Weights of a small GPT-style language model, trained from scratch on English Wikipedia.
Training: a variant of SOAP for these matrices, 338M tokens, 5163 steps.
Each number is 128 + 32 x the weight over its row's rms, rounded and kept within 0 to 255. Layers, rows and columns count from 0. The size above them is the row's rms in percent of the matrix's.

# layer 12 MLP down (transposed), 512x192, rms 0.186, rows 144-167, columns 0-95
size [ 97  99 104 100 100 101  97  99  98 103 101 104 100  98  97 101  99  98  98 100  96 101 100 103]
[[169 190  54 100 159 143 158 167 128  99 153  71 136  67 138 116  96 149  76 132 112 136  64 145  88 186 178 175  94 127 136  78 130 180  65 127 111 160 100 205 112 124 108 142 150 148  62 107 170 116  90 145 117 119 146  95 147 134 107 136  90 167 139 164 124 136 161 134 123 105 109 118 100 105 180  98  98 204 157 176  87 147 119 148 107 100 152 100 110 178 127 113 120 182 125 109]
 [112 151 159 147 113 148 157 176   0 115 149 128 140 129 108 148 130 128 125 100 138 110 121 109  96  95  92 117 178 114 166 126 114 113  99 136 138 114 120 144 119 114 174 105 184 166 150 104 171 114 107 115 118 178 123 130 132 173 112 168 174 124 114 174 137  87 132 200 108 107 123 158 122  96 111 142 142 141  76 114 156 104 119 136 167 153 153 108  75 127 150  93 101 157  94 154]
 [114 134 116 172 173  80 177 150 107 107  99 132 114 165 104  72 129 135 166 148 177  99 187 136  99 151 145 179  43 119 137 148 167 123 118 222 120 131 118 133 143  85 119 193 166 131  92 176  99 116  53  93 183 139 156 125 143 137 169  62 138 139 128  92 208 127 117 105 110 140 130  28 167 131 111 108 101  98  96  96 137 145 162  71 140 114 120  87  91 132 129  59 105 193 112 103]
 [109 136 179 134 137 139  79 188 158 148  84  43 106 103 115 130 144 149 122 137 136  92 119 146 139 132 109 168 124 149 164 140 157 141  94 124 179 135 133 103  59 128 128 101 133  89 140 144  78 177 162 109 181 185  98 136 128 155 113 146 114 125 159 131 152  96 116 160 135 117 148 124 145 169 165 156 182 136 128  91 132 142 163 121 201 137  72  82 100 144  97 175  89 184 172  84]
 [151 104 109 145 170 135  87  67  94  85 115 128 111 142 119  89 142 125 126 104 136 163 132 145  95 105 119 149 105 152  67 112 133 125 105 148 102 186 130 164 131 104 155  64 122 139 152  92  96 148 134 127 110 156  88 139  49 180 108  87 113  78  68 102 131  99 150  80 123 105 133 141 108 152 156  63 137  94  82 152 146 133 121 102 124  97 165  85  92  78 150 122 171 105 104 131]
 [119  84 185 142 150 133 168 123  89 130 169 164 145 131 104 173 102 175 131  77 125 117 193 159 128  77 113 124 154 147 129 177 159 141 138 113 154 162  73  64 124 119  83 170 114  94 111 162 127 117 131 102  64  94 120 182 186 120 135 159 149 135 110 122 148  72 161 114 115 178  84  97 108 159 131 181 112  92 134 151 170 122 101  93 147 153  98 171 139 122 151 160 106 126 145  89]
 [ 97 138  55  98 103 132 186 137 201 126 119 106 135 149 110 131 129 111 124 140 119 165 110 113 151 162  82 111  79 128 144 138 135 100 159 120 121 124  89 206  95 129  90 155  56 171 138 109 145  86 111 144 166 167 111 139 106 115 155  79 158 147 134 120 169 183 151 110 124  93 146 173 164 123 144 139 129 137 160 185 150 162 125 155  59 125  58 141 117 155  48 149 145 113 152 116]
 [ 96 180  87 148 142 140 110 155  91 103 101  98  66 179 161 111 146 155 109 154 136 138 142 102 117 156 122 160 109 151 162 125 109  89 188 145 156 112 182 173 145 139 186 118 103  63 186 111 160 186 181 163 121 170 153 132 113 171  98  98 166 203 124 139 135 100 166 103 183 123 108 125 166 165 221 167 107 137  92 136 132 114 111  86  87 208 157  95 111 137 127 186 107 126 112 136]
 [163 148 116 130 123 136 118 116 125 139 120 192 153 136 152 166 155 126  94 206  94  47 107 110 147 182 118 117 130 133 187 148 128 161 156 124 181 141 178  77 141  83 124  73 110 149 100 155 153 187 137 181 134 147 144 178  88  73 147 106 187  83  88 227 109 163 131 129 130 135 143  59 165 148 134 120 105 126 118 175 123  79 127 167 170  96 158  97 135 102 184 135 157 175  90 122]
 [155 165 142 125 170 160  79 157  87  93 115 164 113 138 132 139 169 122 185 101 108 120 184 141 102  86 131 143  96 145 177 125  58  86 114 110 102  90 175 146 130 133  80 128 129  92 118 118 159 110 161 155 205  60 108 178 148 123 165 116 130 137 163  85 136 102 145 143 151 116 141 178  84 138 188  90 181 147 141 129 162 157 138  72 179 155 174 128 136  91 127 142  91 174 110 179]
 [117 129 152 141  99 156 102 139  63 170 145 124 148  30 117 180 126  97 121 165 108 136 105 140 141 148 134 164 117 185 129 168 178 177  85 124 141 129 110  38 137 166 154 123  90 104 140 122 151 100 129 107  81 110  83 188  94 191 135 150  99 142  83 107 196 109 122 125 132 138  94 137 136  86 141 120 161 141 146 130 145  93 117 136 133  84 125 178 114 172 100 192 132  79 120 184]
 [ 77 115 209 116 117 144 129 139  26 139  77 109 109 132 183 123 140 124 151 102 142 148 183 144 108 114  53 177 174  96 103  70 130 150 170 128 180 125 127 130 124 121 110 127  84 106  99 143 114 136 139 147 132 113 154 101 140 178 169  88 130 136 119 105 140  80 136  63  86 127 178  78  72 147 124 137 115  93 117 143 123 146 124 161 201 163 170 101 143  78 101 168 111 100 127 162]
 [117  76 146 106 147 123 136 152 144 173 101 137 133  96 143 106  89 124 164 117 178 176 177 103 142  94 138  91 126 165 122 167 108 123 104  90 151 188 118  47  87 109 151 129 165 104 101 169  90 144 125 145 121 154 132 115 202 106  83 106  92 110 146  99 140 148  66  94 124 125 158 106 194  83 142 110  86 150 161 125  68 128 180 166 142 110 112 117 160  62 175  92 146 136 145 170]
 [ 74  84 143 120 123 126 137 145  63  92 119  92  98 122 117  80 170 124  87 122  70 126 119 166 113 124 145 166 140 114 167 158  87 110 114 132 139 130 143 145 162 196 161 108 148 168  95 146 152 137 119 125  70 128 147  95 144 112 146 166   9 102  79 124  97 106 187 122 105 198 136 158 143 105 150  98  82 132 135 148 108 130 125 105 159 121  59 105 152 140  44 125  15 176 120 110]
 [112 116  32 137 124  93 190 133 113 142 107 103 108 128 123  79 140 127 176 133  81 144 121 113 132  54 128  52 135 112 109 134 134 111  96 148 139 107  85 157 124 121 137 188  84  95 117 122 117 131 141 199 128 134 169 111 139 176 106 141 173 160 108 182 116 138 131  66 161  95 131 113 187 138 129  91 134 121  79 162 117 110 127 130 192 160 153 156  95 151 171 123 130 106 125  37]
 [123 215 123 140 180 140  70  52 112  90 140 116  86 158 129 109 169 135  79 155 140 177 152 200 109 133 137 137  69 124  74 144 118 134 181 131  85  76 123 115 131 104 154  89  79 173 198 137 163 132 117 113 128  96 150 124 133 124 112 148 137 160 149  91 163 102  87  86 128 126 154 190 117 148 167 136 104 129 142 106 160  92 195 123  83  61 116 165 137 163 114 131 155 136 139  87]
 [122 124 146  89 169 183 143 134 159 131 112 156 156  79 115 104 145 132 123 111 124 117 180 146 127 144 120 200 114 161 138 158  64  71 102 192 162 132 145 125 109 150  93 162  92  92 129  85 146 144 118 136 139 137 105 174 105 152 179  66 158 145 181 170 156 120  84 101 102 107 129 122 136 180 133 125 107  68 125 126  98  84 129 118 127 102 130 124 170 123 192 146 167 137 136 133]
 [167 105 193 139  62 159  96  97 165 155 100  76 185 193 151 140 141 118 101 113 126  92  82 154 110 114 105 167 138 119 135 110 168 166 124  77  93 157  72 162 123 122 184  79 112 106 141  98 129  97  49 126 172 114 151 141  75 106 179 133 146 133 106 139  63 162 111 101 146  63  98 155  78 113  74 123 130 112 123 142  82 118  71 140 186 163  89 138 193 150 139 161 189 153 123  82]
 [151  95 104 103 138 133 155 145 155  84  86 116 135 148  93 127 101  85 138 107 117 116  99 176 158 118 127  64  46  99 118  98 163 156 169 150  91 109 115 115 152 143 135 113 125 152  81 120 149  75 125 110  68 119 181  90 176  95 142 123  97 144 158 151 139 194 106 150 193 157 113 141 124 114  59 146 107 116 122 125  71 148 119 148  30 182  91 125 116  82 105 137 125 175 140 109]
 [156 145  63 144 124 142 129 142 112 206 116 130 125 100 161 137 135 100 154 119  95 145 138 154 159 132 108 100 134 141 142 145 105 105 150 132  84  98 108 113 133 108 130 127 114 198 136 128  93  87 116 111 142 122 131 142 107 166 123 151 178 135 114  79  99  68 113 102 162 139 150 162  89 123 147 186  68 127 185 148 179 106  83 108 135 176 102 191 149  87 117 176 113 106 132 118]
 [121 130 112 118 135 181 115 107 134 177 141 116 133 140 113 159 176 127  90 120  84 128 198 149 134  53 141 136 140  52 180  91 168 134 110 102 121 180 130 157  83 102 165  94 104 186 136  66  84 185 164  72  94 117 145 118 148  81 171  56 180 134 122 101 140 100 130  82 183 181 153 190 113 152 119 138  98 105 123 138 125 168 128 125  98 148 100 149 171  96  93 173 139 106 177 112]
 [103  97 157 133 117 128 164  83  43 169  83  89 137 176 121 116 137 187 113  53 130 192  81 145 154 135  82 140  82 106 157 107 157  79 158  93 135 101 117 125 138 175 139 158 153 162 126 119 135 151 138 104  95 137  81 129 125 165 146 106  98  70 206 109 112 144 147  94 132 133  77 130 128 127 119 112 121  46  56 112  66  94  83 135 144 156 118 142 125 185 166 125 112 100  66 167]
 [107 101 160 113 125 132 104  87  97 201 168 124 129 120 166 151 155 181 137 102  81  96 164  60 127 154 196 126 129  97 132  88 175 147 138 180 106 174 173 107 125 173 142 150 110 194 139 116 158 192 133 142 132 142 112 172 115  92 138 174  80  83 186 117  89 103 153 140 139 144 134 132 227 120 105 134  84  86 141 167 119 101 108 185 136 113 120 111  68 102 113 174 153 107 110  92]
 [133 145  65 106 155 158 130 147 152 100 142 179  75 133 132 140 177 175 157  84 185 157 100 170  83 121 109 155 143 148  88 150 121 138 110 187 126 137 140 136 189 180 134 152 109 140 141 167 156 151 121 141 125 156 200 101 116  51 182 136 115 108 114 118 128 169  86 121 221 114 198 141 134 140  94 106 118 140 133  66 131 158 134 105 146 103 108 145  98 131  89 123 119 118 145 130]]
# layer 12 MLP gate, 512x192, rms 0.188, rows 145-168, columns 0-95
size [126  98  97  96 101 106  99 102  99 100 101  97  99  95  98 106 105 103  96  98  94  98  98  93]
[[129  63  55  83 168 130 130 160 139 138 109 161 148 142 151 108 108 164 199 133 131 146  84 152 142 146 159 120  88  85 121 159  86 159 128 176  96 129 117 148 125 101  73  84  89 112 101 171  96 144 176 118 176  94  93  98 161 133 118  71  98 126  87 134  59 144 142  62 130  98 141 156 120 180  97 138 157 121 160 127 144 197 161 101 167 153 132 127 160 120 102 159 172 119 172 107]
 [102 176 140 144 150 123 114 145 179 118 140 115 185  86  97 101 124 121 161  90  70 155 129 126 168 178 107 151 146 153 142 191 114  88 153 129  61 154 145 164 168 150 149 102 129 107 110 111 175  92 166 130 111 148 141 114 130 173 165  64 105 124 188 178 123 119 172 140 134  98 114 183 167  49 166 124 117 104 111 179 161 109 113 172 161  65  92 111 190 108 116 116 114 174 115 159]
 [145 133 160 137  93 172 109 118  76 150 131 173 136 121  65  45 116 135 133 120 159 130  98 166 122 127 158 141 182 134 136 160 131 119 110 141 173 131 146 172  89 121 181 130 129 151 133 136  86 106 127 165 159 132 117  78 185 121  80 119  85 114  85  80 121 100 109 136 108  86 138  89 141 151  86 114 135 113 120 123  94 180 102 164 103 163  75 173 157 136 140 130  73 126 101 101]
 [ 75 128 146 161 152 220 162 138 148 195 108 119 129 127  98 162  89 131  99 193 117 157 129 138 154 133 125 108 137 137 122 141 122  86 149 143 195  28 142 103 168 143 133 162 111  84 147  99 131 140 165  94 178 119 168 194 158  85 115 124 170  98 128 119 157 172  69 164 124  84 159  88 104 117 144 170 129 169 123 133 170 141 184 176  73 123 136 150 128 149  95  55 107 124  95 142]
 [104 137  82  77 199  88 152 115 118 120  89 210  92  83  77 139 160 148  96 189  95 164 124 120  98 183  95 120 123 143 202 130 104 125 196 165 113  88 126 144 131  90 166 157 101 120 128 179 160 109 125 170  92 138 135 131 158 111 109  98 112 113 122 175 167 138 124 116 159 119  93 196 174  91 149 150 158 114 117 140 118 179 113 140  72 165 157 106 167 191 144 100 172  94 124 119]
 [147  79 127  99 164 102 153 131 114 100 182 168 138 156 150 144 118 207 155 102 116 119 108 107 134 129 145 205 147 107 125 114 141 161  87 138 146 110 120 108 165 130 110  83 131  86 127 140  88 113 152 161 130 110 140 138 145 124 125 197 148 166 157 202 150 155 123 164 121 111 153 153 158  98 126 134 156  67 112 158 145 134  88 139 113  91 115 126 173 116  91 114 176 150 148 126]
 [105 133 181 149 108 157 157  89  78  89 120 125 103 150  54 139 193 115 116 177 174 210 122 109 114 103 144  83 100 186 125 193 107 153 134 136  80 107 147 111 101 119  87  75 163 115  93 141 168 167 159 132 101 173 140 125 143 145 157 132 115 133 129 143 136  96 162 147 136 134 156 116 188 115 113 151 142 143 156 219  64 175 112  66 132 133 165  58  80  97 150 153  98  85 133 124]
 [105  91  71 180  94 151 153 160 166  92 158 147 160 124 195 101 152 131 185 163 171 136 169  99  98  79 177 194 204 148  60 190  98 106 144 130  97 122 162 146 157  83 147  73 201 196 126 151 130 143 148 150 125 194 101 113 197 178 128 119 153  60 147 130 110 121 147 131 131 171 127 135 163 121 133 110 131  93 160  88  87 121 173 122 141 103 137 147 136 115 117 174 197 130  95 107]
 [ 95 125 158  92 144 122  89 128 140 119 112 169 105  80 144 148 148  83 134 156 139 142 142  83 117 108 107 130 133 174  80 136 146 158 132 105 104  82 141 148  74 154  71 149 155 123 100 142 183 116 135 192 130  76  94  67 151 137 142  87 162 161 129  97 107 164 127 125 151  81 238  94 160 159 133 106 173 118 133 152 136  99 143 130 109  88 159 125 172 120 114 129 141 107 114  66]
 [122 111 150  73 150 139 124 136 129 114 144 185 212 138 134 131 160 114 142 107 153  83 119 128  86 164 102 102 109 143 161 136 157 119 102 115 130 179 105  92 124 130 115 210  86 142 167 126 122 112 136 110  93 178 176 150 112  66 137 124 148 112 169 118  88 145 108 115  86  92 171 117 118 105 146 130 156 159 122 138 194 115 108 155 166 149 162 158 148 136 141 159 141 130 153 172]
 [118 170 129 156  80 119  78 133 139 132 174 157 148 134  68 126  85 129  91 123 108  87 111  91 100 134  99 103  90 131 130 140 106 154 122 109  98 153 167 134 171  64  91 144 204 156  73  85 123 114 100 118 131  86  19 174  87 112 134 152 152 193 135 115 119 161 119 134 134  72 155 149 124 114 130 129 188 135  78 136 163 128 193 108 136  87  64 153 111  98 135 119 130  88 177 119]
 [112 141  74 125 115  96 114 139 157 117 120 172  94 132 136 118 140 131  79 148 132 136 151 102  52 132 143  81 170 139 149 159 138  91 116 163 161 161 149 103 124 126  85  83  86 120 104 160 150 116 143 139 134 140 146 129 100 135 146 174  90  97 174 171 101  62  95 165  99  87 193 165 119 168 109  75 105 150  97  89 157 162 118 137  98 134 132 102 114 215 141  91 137 183 111 173]
 [109 154 100 121 141 179 117 152 139 133 157 107  87 147  82 136 114  71 133 184 148  99 174 156  97 156 161 118 165 121 122 141 133  95 180 115  93 117 117 130 111 117  71 144  79 103 175  57 129 173  72 156  93 193  64  93 133 147 144 199 105 134 154  96 100  91 110 146  76 123 105 119 134  72 133  71 111  62 132 106 159 172 146  44 107 147 123 160 124  90 130 114  99 142 101 137]
 [107  91  79  60 132 152 123 146  54  37 139 131 140 139 156  98 107 173 135 115 140  83 137 143 147  70 110 161 181 113 151 169 143 142  87 105 173 214 128 137 136 134  98 129 133 126 115 112 142 134 118 140  71 112 100 155 114 106  99 153 101 164 126 181 166 113 121 110 143 145 104 163 202 123 135 102 208 144 100 108 143 103 137 128 106 112 128 117  64  90 155 143 127 133 125 123]
 [143  84 110  96 126 181 150 125 154 129  57 140  99 141  94 142  82 142  66 126 153 102 147 197 118 110 163 146 127 113 114 157 107 104 103 122 107 132 109 180  68 182 135  75 159  80 139  87 171 159 185 144 114 173 113 174 151 169 120 154 119 117 162 121  98 193 140 111 125  83 148 129 128 147 102  73 129 144 157 151 157 164  90 125 111 133 112 129 108 103 101  98 119 146 149 165]
 [134 170 173  62 101 119 188 129  13 113 163 169 148 127  91 153 140 129  84 130 158 149 145 120 172 100 112 106 113  95 147 121 148 106 131 176 114 135 102 136 185 143 113 170 132 173 159 126 124 161  68 177 146  93 120 123 118 121 151 157 147 122 126 190 108 111 132 129  72  80 132 161 143 133 158  88 141 178 162 116 132 121 111 100 113 134 141 121  99 107  80 155 119 146 215 132]
 [203 135 118 167 189 122  99 126 157 106  56 143 142  97 177 146 129  56 138 129 113 215 114 150 126 133 117 111  65 130 131 117 126 111 108 169  89  99 123 126 177 156 155 167 149 160 120 111 173 141 155 113  77 102 143 142 129 139 150 136 120 108 149 118 114 167 102 127 125 175 179 109 166 102 150 114 105 182  97  91 106 148 167  85 118  96 134 113 131 103 135 117 121 126 133 219]
 [114 101 169 101 117  92 132 106  60 164 134 164  77 164 115 156 120  84 144 112 147 164 130 125 121 183 142 129  55 124 143 156 136 122  94 163 123 143 166 141 146 162 147 156 105  97 117 156 184 130 147 107 128 102 107  98  96  99 143 114 122 142 149 164 150  96 144 116 153 141 110 122 142  87 121  56 228 133 131 119 118 161 142 157 133 104 111 106 179 124 145 100 154 147 100  80]
 [130 117  65 123 151 109 168 106 137  73 160 131 140 143 144 108 160 149 120 132 123 154 130 179  95 139 139  77 108 106 140 125  71 156 166 161 125 117  92 124 129 148  96 111 125 145 108 103 133  92  75 149 160 182 131  75 130  96  95  89 141 150  97 176 121 105 131 146 188  98 111 108 180 107 155 112 117  94  89 183 127 184 135 172 189 143 117  53 177 131 126  57 100 142 197 142]
 [109  92 145  94 125 167 109 150 129 105 103 131  93  87  98 189  79  94 104 118 130 148 103  60 117 149 136 126 175 128 157 140  62 144  77 130 140 126 120 113 129 147  82 119 116 111 113 106 125 148 149  50  94  66 143 130 169 105 159  96 180 145 136  75 143 124  94  96 127 112 105 129  82 133 138 142 122  84 127 109  72 167  99  57  99 142 183 136 128  89 123 113 110 147 140 162]
 [122 130 153 144 107 111 125 165 106  81 159 121  94  99 153 161 101 121 125 109 123 152  77 163 142 105 201 125 140 165 123 118 169 145  82 112 131 152 130 110  87  84  84 185 106 120 156 151  89  97 149 143 131  93 102 105 129 120 156 200  79 105 141 155 187 126 195 162 132 152  85 166 150 104 142 122  97  83 169 154 120 174 105  65  79  84 108 184 177 136 101 120 149 147  99 200]
 [139  79 169 116 101 164 149 128  35 172 123  85 119 135  88  47 108 140  90  99 100  96 139 181  94 131 109 140 127 153 130 127  93 154  94 191  82 223 113  92 179 103  70 174 134 143 116 112 144 116  90 114 112 141 117 119 145 114 135 193 120  94 166 108 135  99  84 125 105 106 126 113  86 136 124 139  75 137 119 121 153 108 128 126 111 190 131  96 112 147 160  87 140 135 119 165]
 [100 163 129 154 131 135 133 113 149 136 109 128 124  95 120 101 106  78  99 146 166 100 207 169 114 125  90  86  82  99  66 164 169 136 124 169 114 124 156  66 153 135 119 160 136  92 140 109 183 138 111 126 150 141 144 189 120 203 116 128 109  88 106 135  80  86  99 134 105  74 138 109 158 101 135 127 151 145 144 121 164  90 168 153  94 124 126  88 139  96 129 144 133 155  72 126]
 [ 47 120 219 108  87 161  82 147 147  98  79 139 158 128 128 146  95 182 131 153  99 135 130 153  42 169 102 140 158 146  91 141 125  81 171 145 184 187 139 137  89  68 121 107 139  96  82 128 101  86  99 138  81 116  75 135 184 132 162 112 143 162 126 159  86 136 118 164 158 127 118 173  43 129 113  77 110 119 114 135 114 114 126 131 148  84 136  91 155  32 138 132 110 121 114 100]]
# layer 12 MLP up, 512x192, rms 0.196, rows 145-168, columns 0-95
size [121  98  96 101  96  97  99 105 102  96 100 100 101  98  99 108  98 101  97  94  98 103 100  91]
[[113 193  88  87  60 157 143  87  50 102  79 148 122  42 117 197 105 117  87  79 145  90 158 115 122  81 140 150 155 153  91 110 129 149 138 125 155 150 101  92 140 113 144  97 134  86 129 137 153 109 165 116  85 133 164 110 143 137 110 136 145 149 132 144 122  87 140 131 126 170 153  95  85 109  86 113 147 111  68 123  89  95 103 111 131 124  95 118 191  99 136 126 103 130  77  99]
 [119 121 128 168 147 108 112 118 141  98 115 110 179 150 115  80 158 114 140 113  61 124 127 100 143 152 167 165 121 149 147 137 105  90 101 155 117 128 125 120 160 103 154 126  81 159 107 114 169 103 170 112 128 130 114  99 153 145 149  85 148 134 135 177 107 111 118 115 176  70  67 175 139  93 160  61 122  53  62 160 129 102 151 125  84 102 133 141 121  86  75 118 120 172 155 142]
 [143 142  62 121 143 128 180 142 133 107 109 148 115  87 164 172 163 104 115 104 119  79  86 144  99 155 136 116  82 134 126 138 110 205 119  84 135 127 151 139 139 144 144 143 143 171 149 109 117 161 151 185 183  91 110 146 161 178 168 141 154 172 113 135 122 123 157  93 138 134  97  92 162 136  99  84 105 132 168 104 109 168  65 184 154 164 124 125 186 115 102 103 181  96 158 169]
 [134 170 103 134 161  90 110  93 112  89 138  97  97  98 120  48 140  54 111 154  91  97  98 146 154 133 176 114 149 115 117 128 102 121 115 144 179  72 157 109  93 151 136 187 123 146 178 185 178 118  86  66 137 141 101  90  98 117  66  91 147 110 151 125 140 136 139 141 133 166  91  75 110 120 160 123  61  91 213 141  85  90 126 161 160 112 130 167  71 154 101 157 103  96 102  88]
 [146 157 175 143 149  99 180 130 107 119 147 163 130 128 106  91 136 175 107 102 157 109 112 125 134  90 124 133 190 125 118  95 122 126 138 107 136 100 125  96 122 157 127 141 151 132 119 121  73 136 124 114 136 107 140  98 126  68 101 154  90  95  94 110 141 179 178 137 193  86 111 115 116 177 143 115  68 162 194  90 127 210 168 163 117 133 141 151 173 143 126 156  61  87 112 135]
 [132 147 126 124  85 129  62 128 121 127  89 111 129 133  76 107 130 162 128 120 129 140 179  98  77 115 146 108  99 144  88 212 147 147 194 116 137 136  96 181 161 153 102 127 193  98 129 128 161 208 112 120 126 115 111 132 118  96 158  49 141 138 172 124 118 135 111 115 167 132 128 162 101  73 118 101 131 167 121 134 144 118  95 113 145 153 174 150 113  61 145 211 139 132 118 121]
 [104  91 144  51 116 123 127 124 133 184 122  78 168 131 136  62  81 156 115 108  97 145 118 137  99 138 105 163  98 127 122 135 124 107 129 100  77 143 119 104  99 132 118 158 113 163 100  39 150 107 101 133 193 173  62 136 139 111 130 178 116 105 193 202 116 137  99 141 101 107 126 135 136 140 155 143 153 103 127 108 164 123 149 195 189 146 101  91 155 120 155 134  93 160 140 149]
 [121  95  89 100 143 111 104 165  95 169 190 181 138 124 200  83 210 175 163 127 108 107 111  74 126 119 121 195  98 136 155 110 158 134 101 145 133 155 170 153 169 141 150 124 127 127 108 107  84  87  96 162 130 131 173 137 158 195  79  65 121 147 113 160 152  38 117 116 127 191 104 193 120 109 143 130 113 128 144 178 105 130 147 142 154 113 177 119 153 114 142  92  77 124 210 167]
 [124 174 116 150 130 174 143 140 200 114 150  87 110 140 114 150 167 130 168 119 130 113 116 101 134 121 115 133 144 143 136 128  98 194  85 130 142  93 152  96 121  87 177  82 147 160 118 130 138 145  81 153 197  96 145  57 137 124 175 123 134  92 160 121 105 103 161 143  87 131 142 117 114 108 105  86 129 105 117 197 127  69 209 196  75 120 151  96 196 140 159 134 166 112 111 123]
 [142 114 116  72 114 173  96  90  92 107  27 162 135 176 113 119 178 139 139 118 160  90 204 152  86 127 104 182 108 100  89 101 176 119 156  93 149 131  94 103 130  78 129 124 155 198 114 180 142 127 116 143 108 145 125  56 162  99 118 123 144 143 124 127 122 172  74  85  97 110 136  94 113  93 182  84 121 103  66 123  74 167 124 140 124  57 157 108 151 135 131  71 145 150 102 118]
 [140 137 117 112 174 148 100 143 161 148 132  83 134 144 215  86 136 124 100 155 104 185  93 150  86 150 154 122 124 157 141 154 159 142 176  84 130 120 111 157 137 171 152 141  90 111 142 176 145 104 181 154 138 126 101 109 185 140 177 147 116  89 129 112 160 171 161  55 149 140  98 171  94 117 158 154  93 110 128 129 133 147 180  96  80 162 152  14 136 102 157 128 158 143 156  88]
 [135 151  41 100 112 167 147 125 120 113 144 148  86 181 145 139 146  51 171 112 140  87 169 169 103  57 169 138 153 117 162 102 160 155  97 153 135  99 129  88  94 149 138  77 114 123  99 154 130 153 121 107 108 167 130 166 185  99 117 152 135 156 105  92 124 108 173  48 131 153  92 149 129 119 152 144  74 162  86 142 120 107  99 196 142 139 122 105  66 150 134 139 122 157  89 189]
 [165 132  88 172 135  98 149 122 182 101 166 140  65 110 119 112 138  85 174  75 136 137 122 112 159 162 125 131 159 168  75  58 150 170 150 114  99 156  93 113  77  63  99 138 131 160 179 160 159 173  70 185 199 144 114 141 136 164 131 218 163 140 126 108  68  74 123 151  89 129 158 112 146 158  92 105 148 151 117  71 130 124 146  97 117 115  78 132 124 118 170 104 153 141 130 107]
 [138 106 100 156  67 103 173 129 136 170 115 169  87 123  82 157 123  98  83 127 165  86 190 113 107 177  93 148 121 167 139 128  96 199 135 116 122 178 160  97  83 132 135 142 164 113 134 135 107 120 124 207 149 105 134 110 141 103 151 103 146 166  95 120 113 188 106 137 148 148 155 139 146  91 152 136 170  88 114 146  71 126 130 106 133  65 146 139 116  94 167 164 115 149 168 145]
 [159 123 109  99 114 109 142 109 140 141 106 183 178  78 121 110 149 104 117 192 132 122 135  63 162  94 135 123 113 134 122  98 165 102 118 177  56 101 126 126 124 130 114 124 166 171 153  99 118 119 136  75  89 102 183 147 156 101 146 126  45 145 114 148 152 105 100 140 110 126  87 110 131 140 104 126 105 189 148  42 109 106 210  71 111 140 164 132  66 149 113 110  68 109 119 113]
 [156  78 154 142  54  93 129 131 116 187 163 154 168 155 163 129 126 110 138  73 151 142 142 108 148 154 138  76 151 137 152  87 110  75 121 173 113 142 129  79 129  82 159  96 128 115 108  74 135 162 144  64 184 161 169 119 114  69 120 195 142  78 114 196 115 130 123 142 146 164 187  81  90 131 121 115 170 146 112 130 134  99  90 158  87 160 186 156 142 137 120 106 137 111 119 123]
 [101 133 107 133 129 129 125 160 141 150  69 148 105 181 116 113  86 144 143 124 157 135  51 102 126 136  99 146 145 230 121 172  70 130 177 197 105 162 127 127 109 178 144 102 180 159  72 119 115 121  80 113 100 128 101 183 130  96 102 106  98 114 110 165 134 123 136 103 107 159  85 138 161 138 121 159 131 133  91  72 125 119 111  77 157 126 123 112 164 170 147 110  97 145 147 163]
 [158  39 140  93 159 100 165 116 172 101 134 150 101 122 171  89 145 107 134 140 119 108 136 129 104 121 127 136 193 150 102 123 108 142 119 108 100 137 114 115 151 108  97 148 153 115 143 151 169 117 129 102  86 188 110 147 124 176 103 168  56 101 164 100 115  90 109 143  98 167 154 137 110  91 122  95 171 110 108  43 148 121 134 159 104 158 144 191 101 119 122 150 148  59  89 113]
 [ 74 148 131 136 128 135 154 144 108 154 125  91 167 159 121 141 101 159 125 119 145  89  90 132 224 137 157 142 111 157  83 118 177 143 165 102 123 161 107 108 178 119 113 147 147  96  77 128 117 109  87 170  90  95 108 148  98  72 163 165 103 109 119  63 156 155 109 135  69 113 159 102 123  80 169 145 122 142 143 142 154 101 100  72 149 133 155 138  80 166 144 145 225 127 130  81]
 [109 104 132 142 152  92 135 101 117  98  73 104  96 119 157 182 128 157 126 157 162 227 125 109 100 118 139  84 141 176 145 135 170 133 134  84 152 109  91  79  69  90 108  97 118  89 128 102 150 124 118 154 112 104 179 138 132  98 113 119 148 115 119 127 111 151 113 139 164 165 135 144 164 134  91 103 108 117 117  65 127  99 100 132 114 139 117 139 175 188 159 161 156 106 135 107]
 [136 123 164  84 124 159  97 151  99  67 193 127 108 112 103 104 156  95 146 137 150 145  69 101 100  51 167  78 160 137 165 118 172 134 127 131 112 152  77 157  97 151 145 130 146 146  92 183 130 108 153 191 120 150 135  92  81 122 141 167 113 121 157 182 133 132 155 192 104 164  94 151 198  46 151 135 193 128 102 141  85 102 120  91 125 157 114 153 172 145  94 139 145 150 186 136]
 [107 200 163 148 134 133 108  97 132  75 213 156 165 113 166 140 109 153 165 202 147 107 101 120 124 126 114 141 171 139 126 224 114 125 117  91 107 139 105 166  62 140 114 125 122  90 134 184 193  92 148 100 136 128 171 134 108 166 136  83 122 106  75 151 119 160 143 142 111 128 120 143 119 140  57 145  98 172 134 116 116 139 105 112 131 112 164 166 157 129 111 150 128 120 111 124]
 [152 112 134 216 109  96 147 155 103 116 173 130 145 156 134 149 114  94 108 133 185  45 146 105 171  68 102 124 141 117 176 134 114  74 178  61 153 108 143 134 184 174 118 115 108 164 175  78 114 103  77 143 131 174 107  93 110 172  72 169  81 171 105 143 144 123 117 105 105 105 128 148 169 144  71 149  72 150 127 106  80  93 126 167 144 104  94  87 126 125 160 181 171 132 154 108]
 [179 114 114 158  92 157 139 102  37 126 172  99 119  82 144 128 123 138 140 148 101  93 170 124 116 153  92 163 103 173 184 113 109 181  98 109 114 126 151 150 142 175 112  86 129 151 181 172 157 105 160 139 129 116 179 132 117  48 158  93  97  72  65 153 177  73 114  76 134 106 149 136 158 167 167 171 147 144 168 126 140 115 130 113 100 145 119 149 165 177 115 144 137 131 110 147]]